Each number is 500 + 25 x the weight over its row's rms, rounded and kept within 0 to 999. Layers, rows and columns count from 0. Numbers have three digits each. The size before them is the row's rms in percent of the matrix's.

# layer 6 MLP up, 256x96, rms 0.36, rows 89-137, columns 0-95
097:464518536498493507543520539473461499436514511501457505496523452500492510491465465496479475483543525540491520509471518502445491514481524464541506470505527517542548515511468492459528499512511512501501512496476468511496456486502501517473489496527481473490515491492508517462485507482449539477
101:492510482521490470512509485510483460457515509439486512500510462483491501474489484521506481470470542499498466503525503525480491520515501518451474512523492551461486437549511509502511475498490495518480484507504487510488506450448485488538513538519494464519503468465508510462555489468466466500
108:510502528523468483464513511457466481475496480500500428460494495465508494480522471451457530488511511529453469495538534470483508487517525502508520488490488535525500510508485495490462498485521512443506501455469491466504502493434506520505505552479498543493488511496482501496475473537501523500
102:485466495540506502550512466520460505475480482476459505486509495540483541486460545508491508478492514471516518485519540513492513524496544438528460481481487460498486498483509475502497514492467522523517517486516493502532491457512510555510483453472501482552504472532496503506492517466522489453
096:518496469464508530521498449502509491530490501497469535524510498494453460522524479523545508514485528473490512514479509537497504504517497490507531505542470486494556531503458490542488513507488498498502508470468535457484509517544501532484466500458467531554477485504455511505532528485477545504
089:510483508475495506462524456473485513467519460494498537460509510442479521477582493457497475479495571484500478526483515477482505468449503482505495480491476545444490494529516468504480482528506478492469506502480500519497501509537494460494510484485494514494523491545477502484509517522496501476
110:495525526477519484508507507466476438511483509517514474514490496480515555498518476478497488497512490512471483485500470486539498504518482479509513518461530477500498468471507492528473529547470439527563517465490480525484511527522493539531462507499531535484461547494463483497516507539499543510
093:498511505535498507509475444456494484461530516507508515555480501518511495462462476488520520515523524507495509473505504487504475528529495536497518530497504482477497496413516500458489510444504503536496512513514498504507515507460529512461548541517511460519507515479513486550453505519523520516
100:524527466487518479525493501450507518526464496477494457476503499475503536539539483534469484475535541485483473438497522511486502513518521540534506477525496489523506519535452525543492529495536490531484466532500484475511492455468525499479519515497513506457477493511496485528521489533520501457
106:475518481466517482533506484479492527495485489456510512517477505511443572474554533514528517513458500473527469491499490522521512495510545522531485529458508497484465519510511479489455486524488475475494469543481526501479488486535535512540502495486523463499507517497512519553522485458487507490
099:490537505534480446493469482464505486478520485458505477516489453502521491504479518493481456515532510516507475428503509470469530485473508489479453501507480442476501477514484525484486476481540480493524509476471466500509491510496493517456514512480541471503526495497543493532467525496471460467
086:472524521497525460450503523434462453497516484531508490485480498495465517529536533516497515509491519497481482514537477537506449541498484505488498537508481496524460508524499512460468491521488515533541512515487471538481494551522488522515437515514485534516532507488510517476473519512498490495
098:506521482545468565485461492492473499465509502440518503533556484487509483486493495518524499476491508497500511540513469500515496521510505494455550479476465485466550484496477504469502491477494513464500463479514503528479484484518425550467491488501494511494513538486477524518499532480512478490
101:477510492508491477498539506520473436501516507482539512470515492511518484528484498503495471506545498504441512507500505491467476515530498482484525494515548459517453463580453485480510533530498496515487518511506508523438489482546498522510481495531491512486514464493512496498456530483487533520
105:546527505502494422481459531467524487472481494506426527484490519472481513537497515505496528496490522478527447499514461503535510495520519507496501517500510480478514471493463528496509519531486465504566483485500512450510484512493494437493535489506529532515531507510517506489491530491505507513
101:476493500490468488478486484548507510527524482577504540441482513470484527496515496509509507495476484471479527496488533514530512476510504494491480507481527544500478534515495495454510460484492530551488499507524476521553495533497505482532500492472510515493496525440478532522474493533533541528
091:527489548528531488466514535476463520543473511490478508510489491528480494521491490455495502480510532459479498529476457506495489512547490487531469472497480516510508495527456494489478478495486445514515518507470467540524537498478475513465522492491502445497490521474518441476545497500529477470
097:480474502480522532572493421509489481504470500499524497506518486486489495458501501493509530470518480490524536526521509573530511510465453538473485532492503547496541534487520489470498509495478544511505548500460495497490492520511504517504508493472481475469482454496469482503488482501495488489
101:508542452529502520485492491476456498500495508529514518513511508480499454430516494478511514492447513547492516479496507484508432477518559511516504520492497503476487481506501522507522499483471510511503520503521535527520482491476547494514526494479533504523489463493466534560515529499520544462
096:494476476513520486492500493479513514487554492522534469507547507531477494507498486495498534479495486476522510475540505480523554470443454512452509510454489543505496480521455516463499565496492477499471545468483509522520477493519502537477526482525487494489541463489512489500499517530485532500
100:472502496446514500526518507507527502480512491519528515516462547499441497487487489501446507512497491527483497508484505534476514433512519544524482497461491497515491544538511478472524510479503519480557516536479555511536511479501486488506482496457528510489520494456530474481522502533491487461
093:529539506499494529491508507532501478520496469549484506474457511458477539506468530525466469498497509521519481493488456511455537461490523508498504490496506491487480523527497511537542484480479422521509459533482493499504538469489461512513493509489488500531466533512483479505563515483533509497
097:486552466494465542527547490486495513501536508534483511511541488504514483499470547516476523455458524492537522514532508464439499521483517511540535454481536491525497526506512478487489535482507460486469500501483485519525527451486518529489491474522491494482520506530469491542482496508500522510
102:535492511492525513527456510512551509486501467520523499489496493523499462519537523514523473532502533464527474515517474476486526494536490487485475511529444509487525508500512482511537504523485504507542488502468579482542535478548527525477480503500496522471513515501472534510488466529478506547
098:554476493500516525536490482512475485523476473510523481553433526475517469530541509523447455467511502483498515479495494501469503503497462512536506483499506531523521478523534507520479488484532522540492489516481558523488536469522518483524477512498508451519486528541487496476505508491510509534
109:498515529504522503513503522506444545536490546506523532480495501493509485524526505496513525519476545498540454473469527476470525541496511519495438507507474507493544521534512452516509498481507524464518503507513526521537518520467458495490470503487519521478466473516550513485500514475451501523
092:507523503507516511500542522514488536542489448520492511493514486484474506523482488458511509529494505496506496492527518537504534565483478518465499521490495490488518523557524567509488527534523492488534463504503519526523518506513501537536554455492496532487518546494526552536485482487514507501
098:527524507506538462501454469476512505530497507475495509522499499482488463468448516506510463489539535515465448485537518448485507523495538493480469502475518488477523544542494504508509491516531518483516490532442445466489491510543460504488502498506482506528481507491535486505471496483533523478
096:450497492499502503510495512489490480478541479545508529477489493478516503480469482502477496491461511539510518486472459500482461491579482459472497520480490522494536480508527458540533548487511494495479511537489506522476530510537491500522468446515507539544494525494506506484522471489493544523
104:468486499503464524458494513493489494457487486525492520525485524469526468538502485458508531466456503505532457528494523513476500504452484494549508455467489549512509505469498479512551467476499492549487491479518515537474512501522521479507496496484510522530531492502486489492532484493523449555
101:514549483481483460480505512531495491503544528524506529502473506487473521482514529464508495526485507525464469482507503527504492473516536455492483490499501558497500533560481522493529506495509515497480506510493514527456523544465476486545474500527541505537509459504464475494468447481491506457
100:484490515521486511483537481494516529549529549437488513531510496529508454522488495501504523472545510466516475494536496519496487509510493515509518517524544483433515467497478528456502491485534538504457506465488533472501514501528474474460510478510506496521509483486522474460545498518511461493
100:488517473443472520498508538493487461487492471476527498471501509489464513456487464498479516463495473516486507462466472501499472543520470495483499504489472529500501541553508466509518491478552511470475495496497474548504480456472530471470540538476449538496522499493503490495514493509530476505
099:445483504500507495484477487474509471455458532469468479492500495486460474513458532479538497523549536488521512490470506466510476562489503492490532491516480451524489509535508527509504488532489468451507536531485485501506483520532503502474519455498494483534504549534511504520533501486473484487
099:529500527502512473470498533496486489480466515498499475461537489480534533514513490466476465519510496494536550511531504497506487492527533505458480473476457482520533546522504471494506487486517475481524527491509494523523501503475478497572508508466466543465487466477491550498508449475522464505
100:515491488487485485524459525545455485518506546469482483505478473482478502502486538507525536437504506543521523492512498475560526474464467526483503511504539543530520467488520481516507518512473481503501506493538508504490512481458502568473498505552508483509472511480506462514475513497527516513
100:498506509525517491518477540508512532483516511474473457490442487562476479473507502488532495510481523488517501532511521488510499520543539460497418544506515480538478507507555498490502467466493490508493510492484545514477492486514481540468504531517511492501522470533491506495480454518467473485
099:480532491464487509489522511483519510462479527530504521498495524495500527485519511545517532500506525505520461517484438481489507501525512545479525546537514485494492485498508467492460458493478504520520497535521539502499492524496514484498526492537487534491499513510547527553519527499442573471
105:560505512555511496526496537468502504521511458474475508544502472495497511493496524531497498494506522491508524483504502506464463530529513487498510485452497545485510481494536539535522543485492513487513499539481461488567498491517512511461495538501509503518539517468504467468480493544474517447
094:556508541531538489543512500482512547505506499502510522518492498499496495469491506469486493461503451482515462500505478463518495458495520516492500501494512503461480535465512524525504471529483489569488475477506521518492491545433504498495485472460514503481536532470481482481558489513519474514
100:513479483561489467482490496464513514495482465472467514501488492481523504504461469431519516455511470508468499516487505478462510492501515523486473529518502508439470526502543508457484473490547487488527527520520490476461493477502477488527511540506487485456500453506495481508495496538454504518
097:547481512496503463512465531488465526495506519516536494508494504529457470435491482509501518478470479486492509516466461469537481539496487519486518477448476566475505494482536501561544461547493529501492520493483500504525506525457477493501537492494512493518472492490525512483505495507514527487
095:528508509464516496547501524467467488513487466546507479556477498546477475494520520514503477492537492500490538498483474517486536499533502476539453534484565502541462459494476486514473491514510509506494535507490530523489522516498501486530475449453522497491479499532512468516499480476533494510
102:495541478541490526473483484461538517536506505480508507500489492488464500505502434481474501505530479515541530514541471472509512519500529470484497495495496496523485477491459469532490505534511465506508458533483484480505530534476454460517521504556518527473474506479475503512450481463469526493
089:513478489486436475554487482491519537537494485500501503496521471537467542486540491497517511481508516492479494446485525506494504523524469537449516496463508456476493472490468513466421508502490528458508509506465497484497500510520487508470525490544506464470508500514523503513478471509467497514
101:506442497517454494517498527500479462457470491507528512510495503491544499494516527500504519470497514492518474485482466519481470501479502461488548494516489502477486497529519484554463491483470574499501491507486494481508505460492451482451480494522579487523484484533477480487478484470516520493
091:480541470482461472496457475463534489465494488495492479520537520472514480491527515505523478499478515451490441508481530493499512530493498507518494531529513504468495477492514483476494509483499483515529481543483486545445451540535493479492510484514471475485464502495445461514491490479462495540
112:540470517469504511476467485511496491509502503502502514487478513475547445497508475501481495499509516509496489516519497513542580472475539552484538486535524466435507481509508538517506496462457478484517487495512509506491482497451498506502483509463528518499525548476523525497483509463488519455
100:559472508523508531499539496523505482476546488506508501472502491498495479477551507509511540473548457529497472504463499508528443503502475461508536515469524462512534529548530511499471494546493517498497515491504485480519504484498510484510477500475505508538493479504517518488473535486440555517
# layer 6 MLP down (transposed), 256x96, rms 0.184, rows 89-136, columns 0-95
102:508544553525541487499493483452482502499497489515474460456514525521519514496489513482500514519500470530518475458481501514498492500530514466524495536495542500489519503500510471530506465477500443514448536520514533487510499514504500541527465488529488516568465523481488487526500521488532535542
100:538481509549501499460526505542488490517503492480507493496478506557463520511499508514566480516480526527472508496503484510527489532512488453557504473503534520456506515527481518470487522471472511538524534523465496490497482527497523458493478509538484468514498458530494493492456510534516476472
104:520508525524439495450486498502498520520499476460472508477492508487485493496511509489476548541455486458497512509539486505521498498540536506482501480511499491516516506526514507539516479465492524568532457554506521510504513485444502488497514508500537498545478493529485472561474504489504495533
096:497473502512449502492496514463503496506458457446493512482464480493506521492524448541502536505498524529495497492500458528472518462536482497480513491509524489552519496465494484511543523467507494483463523458537491489483497502530492535520497526460444511526533479509507494471521479494500451527
098:492495427490462533517520528499517500520471496467468460506472522510499475509548512515490531452532464517525497517485509554457489488504480507499497502474485530495486535472511520531480479538540494453500482482467483535508511516525503505497496533502545494483516485475498531554495495451480490512
097:438498468466509482519492539492476499497525516511509515488500472479477462486512490473472483523546543501532476503443525536519446496496509482448481510456451510491512475475525464512464484484491529519510518530554518479490491510509515517474499505487494502495452532506532532491516477522500519529
105:518521565526494452508494485478468476505492474441516514485484456501504528477495511519530508510511539485473487495478512518539483493538486478462506487531448541464510504498498495460511517451494502480475476486470537506518462512505481529502480515523511500517479487442476538486477535460514482501
100:502476486538491493483526486541525462462503510516489526513491502500473520537485496465500531492520491476505564531470528487507524514485520519483497545562535488516414489513510535541484495522518517511471488449502532514496493481508521549484494512519499510490480520515506497495493474447465488511
100:487480505507485517474495523505510550537568502502519503496484488517501503509489473507493506479484515512531469460506485499522500459496580503534493513555494530485514519485485538523469525526512537531533479451478529523540510522508516529507515539525520495473466533476523498527525533524521494520
099:499506499457502493503506500516524501510485563482488530480459473512462503469571471475445547493503474468510493473475467526513485533502473486477512552532529495520497492479525481503517557495463509482500504491485481517533479461474501489491529526509486516477455517515505534460521506509483522521
094:466462528480487481477511535511476512468503528542503507488455511543493520525551542497484513520491480533480455519506486485504492502473523469516462532552514432500471520513485495486494492469518523501546497466528510489522509485502519480517494509533464455498508506460506520518512499546537469506
084:506489464556527516523462536478472523431518517483485520450519522525495500496462506496477530462506528503506474532473526525494498512521476520519467485537459470479464486477491482504521463507513532488505493486516527448506530520513547562496488485494513531497504535532509487484488473512497504514
095:527486511462505466534493503469507451497489510500458510476544490480501524506561517478501495548504546510493492545500495495511496516520507454498518507479489484470475536498565465547547539468483495459488478484520541514476556497488507514511515495503467501497490514506481488500468503487513518549
101:464461554451519539498474528500495530493463467476497516498508504483524497482519513474486458520527476541525531474492519530520504498502502506519523530515551460515510518536538491453554492536532513475534534500502501495505495512471520507492493534515493479521494492479533545530486506508478519452
104:479519462520483511482480500498515537523522481485496519522538508535532472493502469490513513488501483505437531495518527513494484472516531518521455541526466489502546523486522519482493514532484520514510475500458471452463500515472508525552538477503493469493493552530549477530488533526493472501
102:512467503528464504571502470494494531488539459489491480488466472504466503496531478489515512495486481503515507517492511515531488470504502498533529478515497522477523524467504519475493451516517482510505532583522515547542480505542523494496504498506492510459547503469460529503475543504492515466
093:501503509539505528491475522476554495508534515503576492485480500476514473455496489511527498495504514468463535516520485496568502486479483500485525484522467498516506524513511505514452512492472482485522468441503508469492580503500498515501503477469485505503493515523501536514462534477484503454
099:537511505499500536509517503515509497469496492495491465496487532479506488494471461536497469477520486416497519502521524513513478518459498506483481516529465538472497544486519509459545506482473545484518488464521510523452479484481529514510432492473522468491493462492471506477546504486479489519
104:501530439501480488508454486445499505491495509510478501480444495482481512475512502442481506475531448482490452513545527514512477447498497477551462483498508516527507495483462469520516513484452495494490519505498499566521490518476524504483512508488525508509502462503519507522533525537509502498
097:447573483519509498532492488524514503476498510493485503480496522509500517484528522471501557507548526492436497561531516487471514494493492497478499522490479483490593526481473507520490477491515498495503491509486501547519513467433503526535511497492489492530512507472509495512482492514512513495
100:470526548540504524522523486454473505523518527541494528505545543549461488458465460493501506494482479511486455480461521506468498502508462522518535482504479475485496501484505517514498476518493503503509499523500510474537466494496454518484515483498505504522532487448470535505520522511489499569
096:551458459495469544476525499454486499500498477494479464469541488524520512532518508501541512473474525460516499495524485485412527496495529487512496493488497486448509518508467489512462460496501467532541500483493536468506489524502486487478493518456506502488461473516516502494494510476494464489
100:502525546552517506504494508496495505539488486528499527477508483482511484468493513528492482537527494497453459523509523515492518518528539514539541497504472518478543481537465477503480484453536485514504468552487520468482523515472535444493512503509512450491528488503438515511495515494486473521
103:508537485459457485511446491488525504500485523556511505523504491489471478501450508511471497513472483524490521554474521514512467548536508480490509530496534489521480478530543484498487536516510510470513524484505526453503554521441458499505497483448503481485509483509465535504488494516514504505
104:479506511540486541501492446461497510484498454507508524483559518533484528513537499517509491489463510489525515510517503474531450484506516491515507521484542525504538461441479510509470523560493494508521512527487509500499500546486499504512526471473483469458489464486487483528518505448522504534
102:492526483440491470493534456503520446513499481504502483520467491503513517551471528474479492506538525498469510502499516503516449480493534519491493525473436516503497522477530504533501497517495466483500477504451510503495489482532516515464544501458533493457496504466474474483495517437531499498
094:516481484462480496552515446521460538495475515483460507503520509498492460501502526495494460503504469504496489478482493515565502578494495481489490503498489512500507464466501514457539492525498492496486522516462465442505526506506487521524486456468488480500479498466510516490515559470493499532
097:510480506521547522490537519463499486497497489509489479521499561463472467481523460471503496488477511500518537447486540516482502489494510518512504501525552509497485494503491488482470524463532463513509504513543531482494488459489513532491487498539499511527561538521539520477464530558500511479
096:460495503498559451516479481492544499526447486489518463493548479509516506501490459492492515540471510497548488501503508466528504500484524505466497458530483526519515504509535498488450489488450492532500515492479470529507489506533525490497507537493464495510461500532505479545498543513461461500
101:529512495485467482488524523490438529505510519536438510486513516560501562500540517485481475521507516481502503445498517505494498482508484513498526468470539509520494527484529482515523504504466507519475531466523520498461481530497505495510487526494501461488510478438503544478537471505479504465
100:498529503492482489478446489496540473449499474481489501509487492448552511499530491519540505486515463481524546484517501485522517516486469490507509490507492473492535526546508424479511481485505483486490538532506498531496514502467518507413475462498500510517519502511496521495488486470465516522
101:473487442509500553494533507464547507537468483486491520509532513510484478476508503486532505485536499499504479455471506485569467529479496514460454499537533520500489537478480495514513522558501494473493552501505488489486534501471501527457491500472506475513491475463508498504520530492464499513
095:482456505445511506473499510529521519503475538525495443485536531474477503486493495506548508490488480512487538517500531470528508513497519495516512476511517493526479510471510503510554525464498552458518502515462514504517541483462505529513504520523488498507467486516512421504509472523525552487
099:511469477514483517521500511479511475514518458502521421532507526522476479566459536489495484542538525508505480518473483488524419536487476509486503487476523513499493520498530524492482500509475477483468477498460477504494477474471491518503494509521522510486488567491519500486517490503527510466
095:491510544483500503505498462506505460514540506478528528497487560470519496459483487539505462493497518482490537484532516503523506491538505519483477490518536480525523485489531479466443473485493508488526476533508522457496463525500542489506519490518496487527546508501548473542480541541532478511
100:483480477510485498505522482547519492491533537524497464496458516471484491479491549506494529513486533522507475507483485518521499525490523531481536544499522496500492475519462518532529484548500502492486497475480512517484483546492508519538454523521468526495466517502463517499562426535494473520
101:448486437501506484504515462523501480523491522517463500573510500503518531476494518449490515548475510493534496513523503520513504548514529508523491542520498470498519494458476491505524482519496507532534528505489451539498467504490457501497511527497496507468488498517511509491501505571497513548
106:486477527494582506469505522453501555533474509525516515445485511519461469505524472521506570486541523481479497519463518519501471535507501502498468501497516502491506505497486507473501539490512499494514558486540452490481458496485503509492517515469458496504492513513494482510491507470490529531
102:492497515483475473496525484501504525493493490522522504503578506479545492466488514481538475559484510467517496515476466486470510504497498518466483473519507528486532484478517484508528524527474523509500486488503503446497485506553473504472495475476505498463467523504499457502481428476434511486
099:497484479483537534481487490568490480509509510534539524528513521498541566493459460505494500518461507495509548460501515484503508484475517513476492506492466466511466472520470508525427546481496515507491501459470510478489510497502534488499495497497536463459494488459502533517474484498505495513
101:522495507482495532500464539494539511534519477551488520486488529499491528515563503477498479478486432460473547521475503484507493560513481544488467469512482480497529500552506504468490512531516530499500498499501446503515452501491501527534497510518471482498464509498496521527539505506511519490
095:486514515493477488474505474452469506476475504483478466497525510467521450465533554490457513498517539497484515540498523525518541478513521531469484506503479487495538517503505515560527479504499461505494481507470527516508483543477503525505500506501544485507484528516476498479563544515544477524
090:530469493478487490456482549520488507499507443494515510484506501496522500527475532483522571504500529472492490449474496527528487494495512497514501534516541474537510525483499520518470520513504530501558527525500478471499489507491508506498488511498514454503552483508449518496522487460551503553
099:497517472517527466463498480509497492477516509516427480519561525490478521473483495475505479494460524506476509523515506500453484496437518505481514487500501522472510493455480495522506507485502494543448495490478523514499481481457453477508494480480523524488514493560491518505513505482427527514
098:527504477517479521453518506473492449530475502546518499492521495504491528518513503496475512538494532500511436474417490540470483475515516482457485528493510471513508519488507497525518485434495533487476495496489492518519478545471508483481548485492484527511521489528510530518488466496479466508
106:482510505489490492516497505529509506503504490478528508529512502509467495476500474503486510445526547523507469518501513511536477538512530443501522533502505517503538524516454513461528441555539469522480536488524526469521471451545463531490513470479521513519506492512529483515508538510492477522
097:456486527510509503518477521459444493483474517500501544512541492527515532477517490508517498509523486509545523502504494477508532514511480473466470541478487530498488492438451495480485472477531511479522517540512461510478498458501502468481483492496497512439498509487512438484505556488494499473
104:468521510523530518536509501499503483537539504509478465499538500516528525478516517502506502503513521484441508522532536532516534530511486480528483557548504470512500500504509489453472491491494543500529463529522522495517457499524493528517500482449483549503485484532503493466531502526544454509
# layer 6 MLP gate, 256x96, rms 0.348, rows 90-137, columns 0-95
099:509505470507533534510499553524472491513510505532467547522539497535489511512465482550502488507455521488486468533489459517502498480492482520459494468494549500423492448526535491501538485490519470498514518473479509511509503483521488500514490530519512512503519480470503553489535505478504458510
097:511514521495492499510502502485507499453490455472463509464508496488457486468510515474478502562481553501489485517584474499533521506483497485473543513535483514496501493467522515525458470477531511497469524512490519485484498482480552525510539497489529538523519515472466506491492526502449504508
097:471482498504498525521472493498484498470483497487488517524502513500455508472485490488518497529486460476507511504459503512488497568481524482496447487499493435500493530466526504465480510467496481511515525506531515546478512436503516554522435490494518500538508448512492465504496533474470486505
101:480505509495513494448529493485551508470505475501477488431513511510505554513516507475485500480468453522491472540486524537500495551496468491518485516486495532522492520523532498486470502507489464520500497515497478489500467496507567505499537464507516480513497474506528543473500444457466468492
095:529503461490536478499540510520549522527456486536468470500490478464494499522512471528489482457502487514507500474504464488479468467511534487536532532499511500532489481516458509521521515494536485481478507497494494521510489445521501505501440524506501526524459499451509539537481467516531488457
104:498490522521485434507468471521525444484450507476470516497538478510505516547497515472503508500525519469451486488508484450542508471590497508545473515484523513508514486521486483475488490486498485477501492513478494504505493493500502531502481466511520514475435502479504482526507479519516520528
096:511524472491503514497476483508504525561526499481496496503490539500530516503513505524474509482498441510547435500546460482464497475485475461491471540473491509520493497516509506538522513503500496510533531470472508493471474466515487494534509518450486506533512517518470515460509533477511508433
093:545526484513497544469520520489485485526482519480457481530503454548452508523501506535485524486496521459522526489458528529497465493508523471486495498508477527484491551475459522539499518480518503482522455506506462496505494481532528490541493528516490548482474535536494498495514464521535503508
103:501504520552517523495512540491457521514506508532485517469521492531517453498501422539463518479539522461516511515489480484516484530517535493469476479522486492515482457482474497554473479469491470437494502512503520507474487486539532488494519510477497468480511512491484483479542514499478504524
103:507547494498495505484515442478496515455460567545504508467482486520485489529510536483493518502513497517546448538493509553500469538524493445517505523510500522506467484486478498487516504488471517498500538509536463486504476468462524499502531545483469513507503479536502502498483526493522473512
087:550462483497469531464518484516465471494525493513487501513528476526478476506461447465487500509530486449434505492519462451498532482492529492560501480512493515480540496531516509484469524520521483490519536501530495497515492528492499458496554528496518510496511467478522471481512488497498480514
099:486493506474545486528545543506500508543492509559508506451509512481528515474537546494472519507519534499509488493439539489503492480462513433548486507537521498504493503502494530554497513492518495500527523483471504508536482510505523510528474514492504542532516518471501449494507495517503521481
101:515467466520516476497491552502453534517522494521537481513501533458547510514528463519477529529507507535458506564502552514478489557482520506492532534474504467508513467513501529494511502461513509479538498487489495511518525533529483505469483469515481511490521471474514518491480528464491481504
105:512509444532512492532505512519500507459487530498536463465505487505500472470490501500525456505492509474476468471542519519516510565505532475470473472468522503484507513517514446505471475502472489501483479465461580487498511491503484495468450531495507497461512513486485498494489480528517514470
102:499489479506501449455451510482486465514492523491473536479448480481521505514526484501492475504513528476544500497485501465527456531535522501504510496466505488486501526509503513464517481540516528490494490500438503535533483474520501496459461528486512527513517505413505511477519519486480519474
092:487505501572506460483510529468521483509504483517519528441491512477521485498491477474508472495494536453507504484449450459490482489518458483504490496499521509450515510527496553507541494531521472520524480473499505494500538486497508533492486506497501507524458451510498502477553468505472524474
097:528484512473546511536459481529514514496467493481469483534520548465449477464523490487472518513499487487493466525500479462546488521483470507509494493477549508585515477500494483502493490487468542473496512491501504528507501519497485532477523491537513551508462519507492519507540520480491491520
101:527467527507483500491522482488441514497556493464530518520506501469529490477487499495486484479484478545523502487485495501520525478515543521471519476491500491506530460449537570513468502501467466538513494526458480545492487479472480476490494511468523540506471494501491514522490465549508501488
099:503480493465496490500503559458492490522473505497479508477511482482510504501478485468531439496478491484511503494456447539525474537532475515539513549504510468497520465491505507504451490486517508518481471459500476479471507525512474545496530466475530473524515525501450485475527481496514453503
100:505497470513492459466484514496478483467489490501434514479511465456496513468507470537477507501511471486490510459470557512556493520494482468516454515465553506523498484493468521499467479494526497554525459477509482466519552504502497500490502526492509496496495501508462465504487522509508520455
090:472493454503496481522496470499464538487513489464476454472521456488519508502481484503509465517501511494515499541487491465538485476515493515508545525503479503464507510510495510484510476503510486503510494542452481454499514454470554453478482475494466477525567499456480546473520487500479482494
104:461556509496466544510482518489466492480503505500508486485499496540491509506519520459466503504515508481481484492511514498489550489503505457492511577483511493500477516558491485539515534477474506535480442499479521504513488451507499509480491509443570531490507513517475490533522522487489502513
100:433501481554546491465530494504509479507484500481447509476484471477475488458530515482462500546540489492506488532521531520525535485509493459496481527496492510511534508474516516483509523524521471524525491505548484494470470502464502518498488532504512484549472493474498436489516504502528508478
102:510499475512532501448508501500548519493504490521482490451532527514526502545537549507494509509526486494506520504482496439524498503502555469480519512472466500500485506530503519505498517523509493531472475519490503527523538481561503427476515474477461525477465508475476458497520480505500475499
103:489530500508491531507500503497508468495506509502501534501461524479477481490469517535462494513537458512487515491508505534494484489495532496522507432509490471490476522502517508519509505513551485513451479503474522498474496429529526556495491469490509487496498559494453475490527444538461496473
098:498492472527506506503421537487568471508516518468490505506486505512539490492485473525497462501531510543478486494484486457476528470500486509543561541508483480486494494458502504496483484449472491497430479480514511494506511509545509519514473531494512468504490490511487485497520480500484466474
105:524509477514551483553483478494529509492481534478507547511497516515480444479495528516511516523506515502462511510473512466507469509480494529465470486488538543440469550506517517496482505462507530523504495526482484450496477503530503474516516525513506513479470494512546504540532499466511547505
101:512491519477492504477490550487511526520506482483459519501526509489478538531485485478447499489500500536513533519533502514481502467542489475486533498528531532508529522493496492505528494458496501526486511526499527480483458506532499498512503443492512538483522520455481464478471455438563521492
101:502468491498506486502507542501523506463527508535505499509505509519480526489511519499484509508504520539495503493460518471498542461505446506504566515487517535516482526474491512522510498535493451551486491461532503446511496548509499533516547530475475500543464462496452521499475472523477508499
101:510509446479510502492467494540456485509540522541482519492507502502520514453538460527513535511526502474504527517527492502561522526502514480489512485467519531510469566497502496495467490507474505494526475498479486523483507495515487480504515446524533453479520493467507479502458469463549497510
103:491506506499506502480499510514511450528473514486466486474511473505474523483477482483526466518561464501556504494494530564463532463515473489478483506455490442490549508473493459518511505510522475494509505488495509525469546481504484464489454513498566484483476506482478492491510481488511516489
098:524522496527496523487501508493488530498500519452577490522499480512492502525507500493497489536511533496509474476483493483515484525498539485487474555438524500490505511479499516522523508519492456533515467452468471501471496507508502537453482498506496518486576507483489482492514506485431504541
102:515539469460518474476490507519498533499500509528491540538476523525543518455547502498495493493487478514504501532527488522478516471568519465534489526482475478533477492459482466473482494449512556486496497497507518523541542487505471493507519478498481509508472471517517513476466463513468499494
100:519504541481502484489500505527499495543506497475519488487512491505519520513498519476498443489490471496524533524491524529517442477482471450504462525496473465468508502482487498509528487513545473512497515504522503511488447433505491468560498535477482522466475531563472515486525507482472484490
099:521461509504470517497514444486524527512522471487484508502541485519480522541496497496481517475516498500477478513569548494503503499497517521511478525504544508522540485487506518459466475490488529454479497469488504520529519474447498491527549514508482516483548484515500521508452536481455464486
102:512504483478519485478522477483512473501486455465522506508550496456441523495492490502458503500553501542451510475465452480505501506474488507510509476489495483483529509528503531478469531488469519531506493541522437531521529527511536488517535507476529485480519496495531501488455457503494500508
104:522512453522510471544490505500511507462470528482519507515516498479505529515485460532497522471511505495473442487484530478516476472453486535479513499498518498488521489465509501500507545485483498453501452509482532471523505442507524467505429511521506477509477512511446514493531522494516474537
099:502511490480522523508460462486505508523479499490522514524518506479490524508509492495516474458535536528504460508508497480495543487462450470533501497542511535495488482476445505465464506490492482463482497437466509505526509517456502495516516505526483506509509512459522457433463534476492516468
097:503522511485465524510503510449528522517484501489504509502527513502519513482520476511484497493529532498542471567470470457471527515533485478524545526529522496517500538484520482477520480538485488501498502558506481537513490491444496472499498514521484501496491472521544475482429506458490529477
102:477521493507531516466491526491507484520505461519517544541552513526487532460495481479493481516500482516518484467509495499486515489531496477471464464506533488449523493460545493484501466503532485509508492487501458507517455484511452502524498513513453462504517528471493525501466515559481553491
098:494506482485536474481505544517538483450512504505479502505481509489468516506468492489498476497524446493494504499489489504542522518474476529472586498519512494480466512470503535496489526530501560504544478498476508543493510463539515546524548476500480496530510495512472521499469519501515467476
099:531494495432512482526512507519431458486502475505524524514451538533511486484504526510523497520538486506515504491456468488503536511507474502509467493527526491505443534509508523517484512527478498533458533500504478522454486502524544550481472487527499479517512541529481504519491483491524501496
102:560463534512490519549519498539459503547502492463469503496501507491509462518463542499518484468552488516478458527481448528517513487490504503503486564494490494518511472519546491479479492501505536471478521500516508509498501507478554482501484521498493506515503520504543493475469526538534477508
095:494525534555501503472516500509508475484490502509514514511506467515519526497504506524486535540514486524501512515491480496474495497498513479534455499530454525542488487525462544552529479500504511552459462516532483496497524464476539500528471508489528525524468465517519540503532488498451454474
099:482514481506498472493501520507493501513519497474511497502512525490486578489501513506445513475484473512460496467495516551521505422474500514504481477514497498545531480482504519498517459529497548460462521516485456476535493490445498508488477501523491468509488512518477506494463507556514505464
095:530539477515489521496500473515515492491503493480499514542460487509472495481484499526494485538513546515470511472545461510508475525515442517532505502500499482460471470486553520472461523491440463487495523486527433497467479496528544511496491473499525465492491497506521481493493451508483525491
102:512470495495528477499470472510514521493479560493465499521442483437443519499481517485507499497504549506506469539517501498523476466471463525464514508446529529477478477499499513498522462523485479509504468530508470501516542507509499458491464477491513507495468482526495508529485452468507493512
102:524472508549505510516508474496537509529503510498487506503524522512496488471555533512472477465502533566502524536459455538460470489525508497549534471478517489507500491471496533513513487524458454473509489529513478525498505464504512505501484459488501514519492468520517521532490518441476482489